Each number is 500 + 50 x the weight over its row's rms, rounded and kept within 0 to 999. Layers, rows and columns count from 0. Numbers have three digits each. The size before them is the row's rms in percent of the matrix's.

# o: layer 5 attention output (transposed), 512x512, rms 0.0365, rows 308-319,371-383, columns 128-191
# v: layer 5 attention value, 256x512, rms 0.0295, rows 180-191, columns 128-191
# q: layer 5 attention query, 512x512, rms 0.0294, rows 384-438,448-501, columns 128-191
# k: layer 5 attention key, 256x512, rms 0.0295, rows 192-245, columns 128-191
o371 094:581518502500564499449429482534622571456466468569504518464537508540449510506550522435508555517433556438451575496542508495498517491449468400393490461503533421468541452489547450515475483325463596
v180 118:517503564418516482563480418543526505545508476476447498577509525577472503517538562519503521490527405497518563539552577502571516488469489513401444478519511528432522490523474563522566472466411496
o308 122:552521447511517499611559467450544466523457481517494598527500507598461525533566519416502507419531572456493541478525582469461524484515453410462488481436507490441476504514527556517498591560459543
o372 084:491544495570532541477620484503513458499451490458485523531527463592521521480556519470495528494535514509498497582548577520512476471572521518459521543476542443453538395536552531468505549456483444
v181 109:556509505463577510492441524436507461572554407485436430475540509583422521515471506597458521543528596552539455513541455539428547508518493449446490542602520525522552495478430601486490425503532404
o309 109:526510522419474550491505538497580517547494532463538494530559573512482536515440515402518451466529568484568548563513350502409443369500509376397498561518505601508433494480424559449502503559525476
o373 093:531509440421525537481525446414591479472375489497495490542552552512490543620423528424515541419471621437545509582557377432459552494554434383428464548554466581520494554429474559484481472514614569
v182 113:458477502456570483468504494463425479456561477481519593461552479469519489544505452475493551521509517459480468528548448491520476484484485496540466590423508478530499595427496433569493575508467390
o310 107:488478504486526512462440447561417492490521470494478545498496435453520574536486502467528449470466483531485354450483507507475561431411552433532489566447502499459464627523418429578517503539445488
o374 099:492500451472507504462421515493422455528404536487507498560494398426610540525495467527553455475524493500506422463483466458467512496516469455540502613512480484474501513495441478481483530508439584
v183 102:452524532483508522419456460547460476540444492443460447521501504452503415594471436618499441541522475495486389516466511602522443533506478571487482489530495545501572508538496423580572544444478536
o311 087:504505548473448567437529472503495530463499452457539555553559528550493393527563469594537526478624488439559589527496509575425500483593420539522487465468465506572552440557487476514451410548467490
o375 100:561503534503502624497586421526583540460582429421542519519574483540461426537475507509482569441516522467639422500535480507416550465586528484471441574515462552499571456527540506490504429515570502
v184 114:475521502461515495472341459472581514446427433426404462546627541482570585520494529459545495545472473503509561501513500592570452476592457525463483492518508536429512486509413522487463478445461497
o312 113:552457496447486506574506544426567500522444504458527467537558471480510556489512522498481530483453502495447570456501458476559464456504354524562480511431505489486472501503551455634491495545503517
o376 095:469495479486541491451605530424505557493413545445465479524527462509534571552526527512563555518508485547447464463499457508524424540512498591529559578433530471444509484511514432584515443599512508
v185 113:577488495558491467473537509478477534554543455490510454468598438480555575507435541554458480505420550565594419341540452449421512533392509536460474595524505537546548544501502551507500527609556494
o313 120:513537522462516473469571469487476502572551482519555509519521508499577556345508542452478501524559515489586407472486404472400407537482590491589503576588497562483494533436442587469532516439535505
o377 086:472472553509520477528572461473472464542589453535564516485490497488534566392542507552469507526472520526565502439477408493436435554512517510518503527544499526525526572443455519430568478444520420
v186 111:439524474507554523497500471424452490507520512521562540582436611492448515497467460520450486392480519482485505480516540464497368508479512526538510527538406444578492557407483543487449522465463487
o314 104:492556460479494532425471442440548458476457495538446470549511485497440465482506443486459453451544510419484463483497525514506484538493487579534494469513484461529463488494470495409459507469482497
o378 094:533477471415541518494462476547662465421470531515540486534555548503477496478557425519504453455571563334475420520493475422500505460464562542487507563550514440496432503508478529450482498524551544
v187 114:503459504473480536457548570485565471523583608466475455526443533547469478536507451397407498441607490507510537529420456622541535480456454463455528529477579465540533511491495425500462529502533434
o315 115:455444550505579446458485433503465514483489514529524503492484483595551477695517521575436641432517514486459520510383439523525492538444417479435457466440578434489495544526558491553469548508470595
o379 093:451496509535551497484490473502483442506477551513520458521442486556595481594531508537510500515545437479502534493435457478521482525490478479524475439547574462475575497512528484511457482427406509
v188 111:456484506554499516440503441527481588511496485407531526539411547527500397525640402532553528445513595522494552559496537451411463496612495504514552524532470488563541407513492489566462518444551570
o316 113:480471488532481549496425467537554519565485467516517573501490468520544428527554449567548544474483546502497640494451588450484557460528491476441509546440477502531514495542498488538477512593477484
o380 092:520477518474533510523441484573527541530530515426505520500539510485556454485462448540446506520494589492539532471546407443443527478534532475477540578476528549430551474518507484488530452644556412
v189 103:530592485523577417534488529447526469486494470495506421476595530423581510460599465366527387522491476515499495515545486473582508483444469525461532525470515507544492476601467469482453480490417429
o317 106:533498471431524481499548497475516494467523484522610465496516478553467528459573528431517535639497517506445405424507417457491481557469489499638451556493545526540488443513593470570461425387419470
o381 093:505489498494545539490487506495478525482563480549548463447509507520451554470590497445548520575473526597514420432482435538558521524500470477501462566474542537553443428556603415452515546430454473
v190 107:426445487510486473536559462517559604501498513458487526481509477506564441554557515445501499565490515552532541538553458450500476499516553506525458451468514514486494465493472635459553500432482494
o318 109:490437575558541461573532528549430493487538505443479526499497466511447530587518529485468462513397495547500483466519620458510539544561561488430492477498488509527529479472548486436499515468536454
o382 099:469478552578516425490494460572417542436457539516483455458558473532469504542551480492459428543477552494551490561584559450551515446536491453382517363593542599492506446466499565468443507445512450
v191 106:439558548452488509540596392422508493474494438421491467494516503583441417423426551401502461500484452521495549484481515458522518491530512608518476498519452538455549491547423546452513433456481498
o319 108:507540436456498509577453582466617499450513529522430503557486527410432461471473551474513409453458471516506422412542511479493471536489450391379440486431500543452464514454486543494575389606514550
o383 096:541488478437510505452531542403594548500473521537417468597488539450442460504419532509528418450539451455616519555497482460473480522520498490448493534485472504522513521465512536416448402536530484
q384 096:542502513456483562467464532612523452454519483494444482483471415504473580507463481495572465500538544496442468585433467455534495525397501606417525408518504522465493443471564544495503467440495500
q448 099:474462602444501489533508524494392468511473508504373439495498473521551509489521435467483426469493381471481457567430613501525454504392482452482449487450476553385490503526520477486491515469486562
k192 096:470417506543522533532605467479542494505452447548534352465510469550525426479473505535491445515499558455560569512447495472465537455458476474511408451486461552539388510561484534485576590452558547
q385 097:549555577488419531527504467518491512472613463468455480564545446507483537548435572519505477519449495512407474556427485500522552520538481561462518484536472453543613529430524592542421494478492535
q449 092:514446601500521500521547522552420453524497472421504516490431449431566499495454438502531435487466484495476522557459593512520540520421520480477584497505516470416485485514480466546474532457483453
k193 101:449409434475527595511445389507464425439426395517573509503467461489554496494557529475482482556540589411494536480445468515528551551367461574538517457519549534544442572490540477459458575511545590
q386 097:438537474611480384549480510527400544556476451514571561483550566443473494442548510527537533513529472503485561590513511426476506482577454512496499525488479538567427550498413425391553521466478455
q450 158:518365600483583491515456500545454478489507452505479469500519549450591541461474513501465457550484535495419598516419573505532540519505486477524492522490547452418448484531579522441457492510513465
k194 125:519459466463474381483467476504570527522605612474469448396517572586438436458526509408478563452501568496541486561524556530429498443510514516537529485454478550484542459501590446505505492519484470
q387 213:515554393475495464458464521489449500503463520504471565496436562440461553560559465476513500488537420509577435491596472473445487380491469540574561597511566460560447540530491479479475559544394497
q451 223:475576376482489477466466521496456495530449519507473552501468567433459547588580453485496508501527415508555422469631481447461459396503465542565571587518568444536473540541501482462462579546429493
k195 108:525536566521515544475525558536550483518552457462530442538534439512485584513428475600518519432467513432432432485463467567484457467524494373427495465449533471464581452448476470533550452541480432
q388 096:449501425580485415542443521586444504545413500455538536515509489474479528401536429476577484493627504504556537439535499461392534462530494463513585551409434509573421537572457390430577520595515432
q452 095:440489385551477539411457484486588478529526459522525494520528467516439493509520573578547490519548537556444484315539414529506508489610454576415483478451493497578614540484518539449535434528586488
k196 082:487495389429436418452441452451464528549481570456407572500436479587463497562519484466435571478548447491559455546564512596504504433502504488597484532514535437553524468540490460526473541584404429
q389 098:458497489474562529524497451509486506419557466491483504505461501488426474419476442493534603475581480558528563499500491595525468507534457531446507528546480608451472520520545469464545562586481425
q453 094:454598421438456517450498482445626413491496521476472502515477535469452508498385590545576592455543517503534481438529449610552503518618409545462567539438508579565515512432437550534540503551427512
k197 092:563462480487456442561508461476492533528444492505465585526541561549448526566513450499425556510552547555489469526511576482481465454439553458548506552504511473494528479457514434516429387468420460
q390 087:404462349544482471513419469602491584583462434537576482558526532448458534431484456455534451567554558506571427538547463534462530441547460464552538535415503559443416542467471456506551540580547493
q454 088:469450426473516496388427483458547464541487521457581487438478542502507605424504548500479493559557503461524444456489504533418534480567447584513596564522459596570503542496455590460547554545530517
k198 086:535483440432491386472434516604447525519564582395437519534458474567490523473549470552419549489528402467578516562532534494540459362581567462577546547529488440544524470513603435537519487580429432
q391 094:539476507489421619535414456499561535531548579479484475566406476457480501593541558581540538529488421497500447443454430466521536540441445533482421508460420532506611472474517577534536476467484571
q455 090:497451393539485534513467478538616569518508488502481538530463413604483462545548550481505595503507424479550501421570448558525488486537476523511428499446486573576541512458477542541536532488541519
k199 088:420507486450453566366510396362504503574470445528499463445521496470522599501426551485544451595505585569581502505556504586456464522506451532537525462558545454516454529541432489430606459550509521
q392 088:374431393542511495460415497443541513574470406449500420445583471417478557478517484376565480527445522565579381526554511556527513409493483516530535549455466575514533598491504517491574510531536525
q456 083:474491422431494569474412472466546409542468460439552480437531500538522587479509539481587523499509528468550385449586488545470480483517495529553397537544477630572495512416472518552588579501565544
k200 084:508503457406478423452448474469436582569549557400474519465489556460510494492502491518404567517484431485568475609553532515487407368536535405523484510503565440565462485521494420525514562529474473
q393 097:408489484525473499509469563541489460395549532495470485513458498443501508507512400406430563562545593518503450525524425594526519520484394429380540560448528467530521556473517520463549509519512506
q457 093:471500514486438552449466560520534486497491428496452391526543568404646460469409576515506513539508536601452438468441526604452511507587465530398498566430509460408511499450455563547477505485479442
k201 089:477479579524519546420466475451518468517509482423529549431593554468585620552514515519509482479496476438453557504465487461570466474570499509493511490490575504471545478599415553459406424429495577
q394 097:534437511586474373526375471571535568480528535517541552409454532447474490399525414478507505543576497466581491465463511387476582422506527463401583498478412587531436533558561434459485480570504478
q458 100:466555435509529525509403484463575540527543491495494438488541550511456577495483461481404456468546515494541465399480468534435509497524510574423562460523411597518521584469529488503471463502590530
k202 138:507457517486445496474568632564453540503584540620453509527497542419535554448489475501492447497429553532575513499501469576532498467555532515468498583495448432517523503539494594567534394454536550
q395 095:480516527521552498546464442558473552528523517535542572495485526473469564364431499559500541495571542482459458502511523493470453478513536472454482532543559609482508556466590481446514591552587481
q459 105:478503538608458529558453457541462506494467562492606457466517585553523587446493519560489487404463570528504457459475469463477474534525549497460507513464494546495561511423571506516529460487560496
k203 108:535533545578529416522529525541502536467493560510481497478455583560483461525512563491583458434538533543529533531515519483481547503487536526500528556459429522546511506558487497556479405484430515
q396 094:395445483487504489574590559617535488549494456456481470430465514462486544454449507582497525535454486451536550484541474413533472451530487450528503497594491505469467480446513522451461478553432488
q460 096:475490470468494545461523484579529529557486476520497491488472399504412615505559551472466534499501516493495454499548381452554494499506425480565451525549479544498520585439469531468460519541509576
k204 090:546536473549477519491487426576545500427455494511535532551504543507530488558556495567485523441536485553448511463549574488505564451464548508521470482402408457493556451540520427461528633486494486
q397 096:524510519475484453414573546493499427419401510474438518576465436562573432542473542524517533505479432514515633558416549562475483477475470501588480511477514417450491436574474619511492503508441454
q461 093:506557604525454493357505444500493499535479504516456522483422425506450459523585506473540444495547474500455576517498511443504499501465487483487514535463516447487555479478453422494518470519471526
k205 096:492516461481490423516529520489458478440428521494483554466463519477378417498564524489497567513569507570592495594531504510458513486513570558572443581487440480512448498504518455531416523524511440
q398 087:500406546574502426515546565573458536551576395445525469438548531502443427402489511465354529489446502493435541433464486497538419544551511453426464477512488503396554535384487484423462463467541467
q462 087:517492602596511494523546581549457490478538476484532455400458521463496454511519455560464433495529577456467489457436441449465522548494489444363453461509480503531550524401536548430451409518514490
k206 080:488543520542463525496492473509504434506543506550496558572552538541422570556621617458474422434513552445386514434487531516489476610429511568487443510541489535441509409541527558510439464411406491
q399 093:627485504572475492470553504540518541637485507543523518433496492459529462473462575547461572521548531468506507465500482472473435539549598446525578423477615442458456481474557566485445627392528516
q463 093:570495494510502480474551515514477534551430535530380538469431442517566422559580539507555539549540522513460560476470468531473516516437530470539616495518506502515507528445487521486554529445469547
k207 088:426523496507440497520418440481469525448458484515548528527468483529472461470501490482452525510467515577465546429523578463475583596440536582529341479460428429510486495495511434498490473537492462
q400 092:456435422565572459447485439498430610657479434545505584503497529550452419440460511446426472472483449497566455460518485482479441461509555468574510499541491450486400544484447468493626424477519521
q464 091:526445437479532464490493458460377527644502524446501705499556603462490617546518403469489461480504600496484470511526457352441486450553496527631513537521517534585459600465477439504552557501495537
k208 092:469422480505515477427425531446507554389462520475557459580572500458519509509454431505576498540389537429432508491500463454506517438523422470398523549530556504524620567636468481490488483497542494
q401 094:557579459532436443496430472460479539540497474498498588638516486433521476620496578545515481449602395506523483550445521498475453473432517619589404495560552394531556496493518477564512530447497513
q465 092:461499453484476422455477489501562539555430461530430507609636493463508559495451434417521508532451439535555489562405522532515514441456481506535496458483562413447520474535503523608462511508520481
k209 093:503465427503543540493531472537504589529501496430519469468508502495562515537513448581561436536427476538476604555486563444559546423520571399520481450495485548463379530476466580447457501597599619
q402 098:499474503519521470555460466581485410368462583564492500442453422463523436485550470477564524506589517503517512529530563516490541497500485476455521543419533603577364483532482446540476506477590425
q466 092:540444439448506457487526531462477435484509499522551408498515451484533466445432484462518529545514598465552484463492438508507533498531540450488463519467473554523409618508444404495617408458619490
k210 089:655432445539543473428543521524463489508510471593537497528511474564490465488530457531457502476456561429493455526415477527566532487496520484482590539537527579533532450512463486520543510576452510
q403 098:475569554554367499510522522427539434339447543481478566514438501486506539570554468574539417506494527491482537479480484477461571536535453495454428652433462515616484460496408415486362544444421413
q467 092:432526550504394486505507477432489447367515572535423543526455492466521563546502528556477442523451504519455542458430501564473529511404529493462536625454489475595467448518481469447389535449404379
k211 102:483575616468519520586520477480475444482515491528509564422533453486540514466402557618480403455461566553473506423523518497511481568467459441495547485462477459578419483396512457532475531536552560
q404 091:518430587561459547667503422514548492482619478534517486523499545519448457519496473535544553524403504421384494448427525449477564567401517551443469386505490520471531479495547553501458487489544476
q468 092:527494578523523553609486484553482531547512479517517496496515483508496428476491541521469511486451500417451503475437519478566558573441600514513488397550465515452540584525532507535502444453595523
k212 099:518483653475499562502487495516567502473469472551487397384501475479560491491505552529495425463443523400364564458419521483503487692424501520439396410452480514458616483497508523459433490472470523
q405 095:504506502498487540498404460530598629537527442535585483373446490519433477480564484427538535472541526574527509392481444438487551549490431498392467519461431501526565441510491441498592467553550520
q469 095:521464481422413580494510460558553518461547406367553501392504564484456547514492489510520536487449494541461486427543434464483530500509439427455454482490449462513573534470445570416451489530482536
k213 112:406535506497511590451430424494534515539526466403469467489448441543477565544515571571508543552521460484427471345430450522405391578427497444542491528566599449439567493426573532438436446506463527
q406 096:442451464556473516567540578460526449420488497541563613530490447419549520585498452543477473453437670537480494471468468536520563487500480455549532403540546483518439543550418511524471474452453455
q470 092:454470406459459460504455515513459511450461480601510646614549517446569471558459483415502490490445568529584503475517482496608487440538516419563567477580506491522356512500428498486545541487592510
k214 092:545472445508451501556467607491472544525433447530600435478459609487546523495471428498539507506416518488488445572493507400481570479598511488477558456534477525462463540505478476536607498515601485
q407 094:538464453502520488451487481478502539546509428489443464543502506522386505468469412331528501569483442473518484517422507563488518454477557456467516470518559422420565564513565510485572397476504512
q471 097:543427522458515458518493533488444575574447478466477449535462448574372479439456490309493537483455454479534603603424506471516468457480553486598459487553504476416568511441564448527520383475564470
k215 105:479474392568453380443492547478495492568487462512474485456508491564434440494507463428558496552490439463462563526504529539543493378550607490454456475483496558462429544490520518433618527598567443
q408 099:473510555514477486608549535556480426347416520496552615482432491428480513524525411486520410506569590452497517568472465381443551506475481477510506536487521521551431517525455452480349526523517479
q472 093:574456575499509468531534491498508545398486462543605546408532508520465559457544454436467413484604587393453528523482513424416556513464511509469429502491583459499465432546504495493381514562520499
k216 104:516425531510545497507479575482547406408459504459588457492390547488500493489543395487523449495570475476473464478424474383474502536443457483482546545483500556511441535536507530518405470482448425
q409 091:478511518522523554468576528498538410527493548537455453566474493405588526533601537494485436446523533506436460472449442596476534473524538526490486569541482459480486541521499578492390509569503566
q473 095:496502503614486534452586487473590551556519541538457450616558530469529414464518585461496493452566573552457451460503435578441486553497567512418502506497497410511483515472400555462509481537538538
k217 097:465530563610520558588540502396476512376542502526494454507448553465534496419518529555544528552568518549509530446391462471485483492575533439501407532554499509572466451413407489461491501482501525
q410 094:430493545469472439510457557486493435502514507468464475527570412485481462401493519399413446480538590469429554538467459505505463507465569487535466465439482603503556577583543508500485497526645448
q474 094:515569497465548447513543518511485490480506529551414514604465491425532532622538533495586402442514561607471504599510457515569570445495521521626531505491477501536482544545472497484519518477508512
k218 097:529487450518517580430477519490474542554485582478581489496495513562469434592503460514533499406504367637571505582559556434416403554496478527570510449543450618516548537577515455518531582472561523
q411 092:376537493517495530525497506553524564522528522512501485410498459556543527413455470459417544492484521551522435528538527448445541487583485401437541617498522504452479436529447453526588556579458513
q475 095:448513599487592560532516499556527495499586498504578513431544517570502566414552498459430563462560523555478474520592541473457512524593484451453454579496527492363558489532549464469516633562592506
k219 094:479480609484535515469488445476490442460592582485456445479495519487538426473495418394488483575508560477404489401543467500531465640447493566434437566449542497510592466423586454455473492522461587
q412 093:455360474589510566500436466469533521513556449621578496458504450490499383554540476480529454506454485527516465381478484476535492590506515479440454445509338531475507406568529518423532395476485534
q476 094:487450493579510528548457452484511477558491550559529495546529443521502447579517454531568503480485524494468500412482442462416603574437534603447532448559483513492535492469502558451525413480526542
k220 117:460542603468497596519485462531514482548490532491484509509482532471515534547454570543493426490524500578451440462478463514477497574453445502498436514482416474524535496547467519586499511414487627
q413 092:520478473502472477478473513407458537463444484497399501534560493506550458473455496378470502567499518540601607547481513533486497475468515482555479647519537568571469423617484482504510436498540375
q477 096:537419488435460466536581535514484603537463548579390472563511491525478405430542482413512530510482538520549632488527466506515499487503583480518499512503446481470521402561462532507561414486450427
k221 099:463521479572465378455517583531492541502543509612501482508489533615432520438530511395529557496483472478582499593560483560495537423562537456442539554511546542484476521454481504453557563557575389
q414 094:433571459574402477477532452550411468421366586484504476506514569444511563484505566529484497547447504482491519563528554495541506428511463462534462625517552515519389574604372504486483554454490480
q478 096:468432436523454472475560516481409458371396464474450422460471504390493544449488572457432459518490514528534480551493537488557454424543450435541486612477525494467373496533448426474512576499512519
k222 093:547441361589527430485556558423442490408441459553514465563578514518478487430468421435549529553438509459597512553523514491477497426539539538489508425536471536487396540550469510453552496480574373
q415 096:538527511474494573565478551530517507447489470461497549558479464500525579513572520630408437491450564429498521541460496543499501500440543495580481460571528520505479581423573444553402572432441500
q479 094:531561535480499494591446596539511544521430491481455529544534520530540554551558506670468465500426484452489584498506488476531482536496569534518526482528514564526514520388540474490469564453443446
k223 099:518517568486436551592480542507495445392547572454518564473448466482490470588491489567478435463535593597523509558433530476491468531497506522478591522487514566548525517462481498534370538515502527
q416 094:521499467440510486468486461495506453462398566506495519505504461465559467557548518392485610504498463509484446488548536526468410498477505445522484570441498540475371519505529478451570531517530415
q480 098:468587450384495462540480534512417536426456473479502439555532488502504447558585473469529465460454462483549387516583488471451424453531542465479530439513458535487509534524510537402604525477544467
k224 082:602462609583525510487462497567507478527546477528529467409533593503496544373477482523538518590492500432508485529417518452492460436489558453432512450491495577501499514443477505531402506569516568
q417 092:493418477409547532505490575529508544432479502502440519532459357439413532550451454506504519491550481446543515631472392418530475510422519590384565467495576501462502501530606536465466433504540462
q481 098:457432530394487489482417527475499481407479536413488525502477527516501528520470488435504474443386395478511491576536520534509434497435514469519518424447495599407460460535476531456598468562430507
k225 082:500515616559593511517591544513452516545526498519599380435578464446541490436534471472479446521509516483498514419494547423495511523564456489496460435496433554540474521489410500474544557380586557
q418 227:481432620513503545538519484510566500506555472497510427477545451550533449444446553519481493509455596500426578497409534544538517615504539478423446397483437542438549473469499526517510428462603499
q482 233:483593381448473471456499536465440489525473540511469565538447559468456528600548456508508513455528402489553410495606463464479487396510457519553539558515547457563479527495481454521480588521436495
k226 107:512443441508598510507466484568485505519483439551517422552580514585474479440514477473454520407450585404446539571443575523518558456470532465406544492464524523503507538447568472436452518486411505
q419 095:463479439538475467450464495508462508546543473525560494555460545606450443468563528553488539480524514513545494414531558585438551499494515388549528458393448526430443495518485421539560559521393449
q483 112:460558438485509482457502552470576525565481423542508476464473455511438477475562598593495532530521559517541453401473432585407531493522515618413486494512467592591575587445484554564443536509504564
k227 090:485507446468493470514480574492515525442467543513451611607511492500525555569469487496432554408542411527528473533605431452576478476548465563509476597540517459540550456471523475477491403478441425
q420 092:554607638525470483435566520508487398459599582485578549518546607479592399511486532510549535432450452479395488502487547508495465521536500530566484498516503443511574484555555412444397444405487479
q484 086:499488602575500448520552500568442553481520436502418516555544514456545455460485484518453549507538476447424579519422524496483537500549480499465464568457531407441489432491517459515400386421496526
k228 092:520484495496541542557512529498463504515392563608478517540501466437572590475583498501537455485467631499457444474486493523456550548486535599504509490536505523552505562578490570494565587489540550
q421 094:496516494538529398549518520595473445523456581527536488499514513495555497404486503478518446465526497515519520543514505580505553534493562559519482507518456495573484536537435499592569546500563506
q485 089:438490421503529438437453543523552456579473432544493445551511592453557593403429518543515488457498540502457482451463547615454499481481513636470525464486513515571483589470465596529595491526539466
k229 089:484450374444426540425509474482499441432490544439511558514403396486556535582547480504483536541450476566613554537492510515508453544461465487515559524509464543480548426646455564422428561589491600
q422 094:490472581518503330469480584593423502492512521463595555487519538500496508404491463518490490575549526464510535496496510479456538544573541577446608508469410502529475515618518395354455490487501458
q486 094:500476633523545439471544501474460454519526546588483453580573522520529500421485455488445468567432485528464542415388576503467527500542533540438522419512536454414538518516487547479434431449523428
k230 096:520456509557502506525513494509539475358415460558501535535477561516583574446597527566535535448527551524444459478448447415539477455442521497453545485516534468485477496531487514459434532477530536
q423 095:522468521554443381504529571517568488514421478516489394531554551549495460470473472474511493506497563497521611435438535569461477489563495508441433532438550476465591471584485529511537435488558467
q487 132:446479554565436396531535550569496519445468450536489530506463449481445422399527498410548526453545584546568569522502500479587388500588491457517442547469414520529520459606514562451561485467511480
k231 111:491514429498486607457476505534481583611517493364484411617492650491475483499503459473491560500509437371449517468427368607505409561443499624568471509529548517432593491512448459477496464495565456
q424 097:552483519578527328553432466557443504447489530510536570411472532509418546435541417479544549564608478527528497480525488442464601457529481561453584517462434561538455534544454454478560532533510450
q488 090:499513451590545491500485470544501475533565510542554464476485574498426539461499440491427456462525552482539481462481452490518538501520517595392519471498483529494621531481502503495494492505561555
k232 101:429448448649438478494574577550534463477512505493497604522471493504478594473601495508509592487562510504460459484533478626499424480504486541444510542460484529487495488466490455498470483555549519
q425 093:533613590525461453469529498438529386445494638511532523427384430504525375432499521558523483445499475460480473524473528567481488538467472530478482495458469472475448454528536465541438513476532545
q489 093:440531494611539392502538589556445494444470564515444477430468521422555406513455461525425504480507477569454568442513494558387499458514507461438508465408517527467556420470505548508443461488548419
k233 094:584514500522546552486452538497512442498488485575511445591470431533444499577482532422545439478430430518500522456527464492557497587481454535422415508526553467547570519550410555445563506449448504
q426 087:599523681518459454518601559504555457409462491458539491442412449531534405461582527583463439471517466449426547464420462508512500607525544523454510439464503465481526492477558512462395422486486495
q490 085:475454599542547430500570629528474543384483498525462462471446491515452393439524487518441464441567484490489638483442486493519503504463543445421561460444551454441584491512576484534406366574512448
k234 080:456528530513524603521526439436502429490508451583504475554532528467527476544498538438608386478538599479462594428451515473527527688411490538447439461486541524455485509507454611410496448419485485
q427 092:503530523554548478594544610505566435413575494533484604516410474491518475502475507546482491504465541417497565467478433542481486522455458598380408454511515551443520515428469570571343540476450482
q491 086:490500561563519483536518605529493498478483495552473493424450500480443424531507526504479503525476514466506574511476404528501551496368435517354565533529514521507550486488591543508419433448431480
k235 080:435536506469530516465573460509522477549446467488537395495547546461431436561427556471505518563517498503487467509495547566490557619519470474465405521489510473467602509614468493458577461530508493
q428 096:478497548599402428464517467579489523501489490491448418423567512458482476442422531487444563550593512456496415491412512523420548551555471487490481491425598464476414456506489477521444508561512420
q492 093:468511539601474529503423482547500491459517471494528471511508511439500485419493491522431443523543546563425431542411521510480531519447399497446573524479569474450392460494449590463452480511530394
k236 094:578512557457541530524440561525484431390500492480482504492495436489492448516530532523438412442439517494492569463483547488526426541506483538437490485546404408532534486536525559529458507438573478
q429 087:431449400509483577417499391485492495570513459456490460558572481528569558538414554528497540550432487496467396503574551522510496455485532513610388558476490488474520450561465472528571562553525526
q493 092:445518500528452549478519479536526421608461516475533544485496460509556517477539534534585462553461584442516389513565556456479469545478525517660476551520512469478460442494500457475489585491433623
k237 082:536457493511499400444549552514418558461467541487467569512474478534508521454511414474507558442504416501586488531527530481456461339567611433505539495502486441544403493419550452537455541472492540
q430 098:532559598483417609488587589502518449439485519476494500485465487529598464586465458599579485478466539496478514473502463505505547603484563545428502518458494468532569489502462520518380522421420535
q494 093:482553588533454516508517619492500449479470568450406477500480533464571444535489453508505443424541425498438590579472501566551587526454509511421534470410554454457556470533486510528358445497368432
k238 147:481505562411509516470471342413502471464512524400540475638539522466492626483410546488439537530520556517435535436425511467496546485534420464488490469423556520460532489519553504605495494491471543
q431 096:411447453510468554421477474449463492492424485505443386512582572585505542487512530444418497520486517511573538479502599599483487541503458551525545525532558479441497431479495554496598460548503481
q495 092:446414483510417526413533471513551460468537400478408460495573398435528433478493596485500494605507496511500488554525518555532553519476430475512450516511541541457483472508442554476580554442520411
k239 096:511506489495436521447464545496589485446491502481501552512459495539346461572439514541499586552465414480464540438444483537505453484482586484541567535468551463472491486475511511508471425531472483
q432 093:554517503528490509493515481514479597571487566520400392553532574543549633556481464561463533478484445522482526503519490463491457501581491487526421502431537486607583546419534449508526509519425467
q496 091:466528520561496494573520450506486557518565505498524494476520544472551507501487441540463489475482553547504530572454424377511518549558518433478485484514445478515558546473527478540527484472487488
k240 093:450547523496560457560503430524434585625531517540512520479581551526445483487459534362512500480569586481436432594499557565516470527490489496518456471526476437333539553454567514467535489496534490
q433 099:499491499504550520450483449445428462600424576560489508497444490489443492502416535437495523482506545561527468579566500563586481514559460510557449557521465553566517530545547432459634498469541559
q497 095:508403515447423471513527568565558483569483587583496448521412433511497501416406474486464474484536589514506561525541531574498554527441464431456439538487426537590519532522566478526562453469496474
k241 094:531536425572416399486528477562436527488585471584511512540409495579476552499535402432599416484500465474468489487523473554511462377556519556531579479461499522519398419494563518479547509481460470
q434 091:598581462520521472449435443487540451633532444448538506505482430528541560413499531511547503575459437443467509485512522484446579487491604570519560469452487499480570606414500486541503452474476496
q498 092:623571497498567528540423395485538475542437495580451463588441463465565482482463451592513554569446446503470467443550501400536506524509589539402519489563467466538514551471484530455522467485481504
k242 094:427519498549490506549581504394535455459448520590553491589475499529528452493488498561545493452638472544509509425497505583450455583431429536452449482513554537568538393483443448520417551474389586
q435 093:470533430478480500447505477524466429356391535571521531613469481514539528595529427450518470459558506496594454561459560500489491443509435519526515625503531461585440459576439449520426556417442409
q499 089:472534411467447436437459474494405507512443536515476546601525508547537530547534440408505530548562469534568431638513534548430541434496457555513566556492571477524473456535565499536500534419493468
k243 087:554472440493479442564514516462498552481459497481618501529545475474506502502538449419552460480449531480511493543510459483537566367614487497482583434467521519554466523502410500510559478423499505
q436 106:511489606572461496472533467513469486444510440515507469473523523477507454445479559503441462455481516441443537452408475543481431613494442582338381507508507508517593488510499526443399400445531449
q500 092:546464605529468503484516505492461482388504411515482419490491525403529491415420512517449471509425559433431525409399506500492450589492475523353412503530506526502494500472441512407456386451518449
k244 084:487536674464514546500472500467562425520524487467423494461492534493481474530505578593442475549518499545466458438533538518493462697383495481507462569413503495439519537492494525502453504493475509
q437 096:562473454516469458482566489478525480489448511486575487500437607422509439435433460498442550541467464515569422562562447414514494495553477483460524508472528508467545536488491532473512507574499527
q501 092:538466421468500487509551455383516466451494540523510494581493600465499577464475462459519541612476513530585382484533466415511525463578449472528541576519515494514476490522421483513559492596489548
k245 102:476456394539503441397539490428486525476495540509496476529456512496468566531463429431516473502511596483611425491517520449558462428564486526526488470541474599470515579530497485544572476481612545
q438 091:454515455437558515495465569514580486440480594537582563569469525491528534537521554598588482508441491540523499526512411451512505492507456426469506505529363537576425518492389504549536498517515506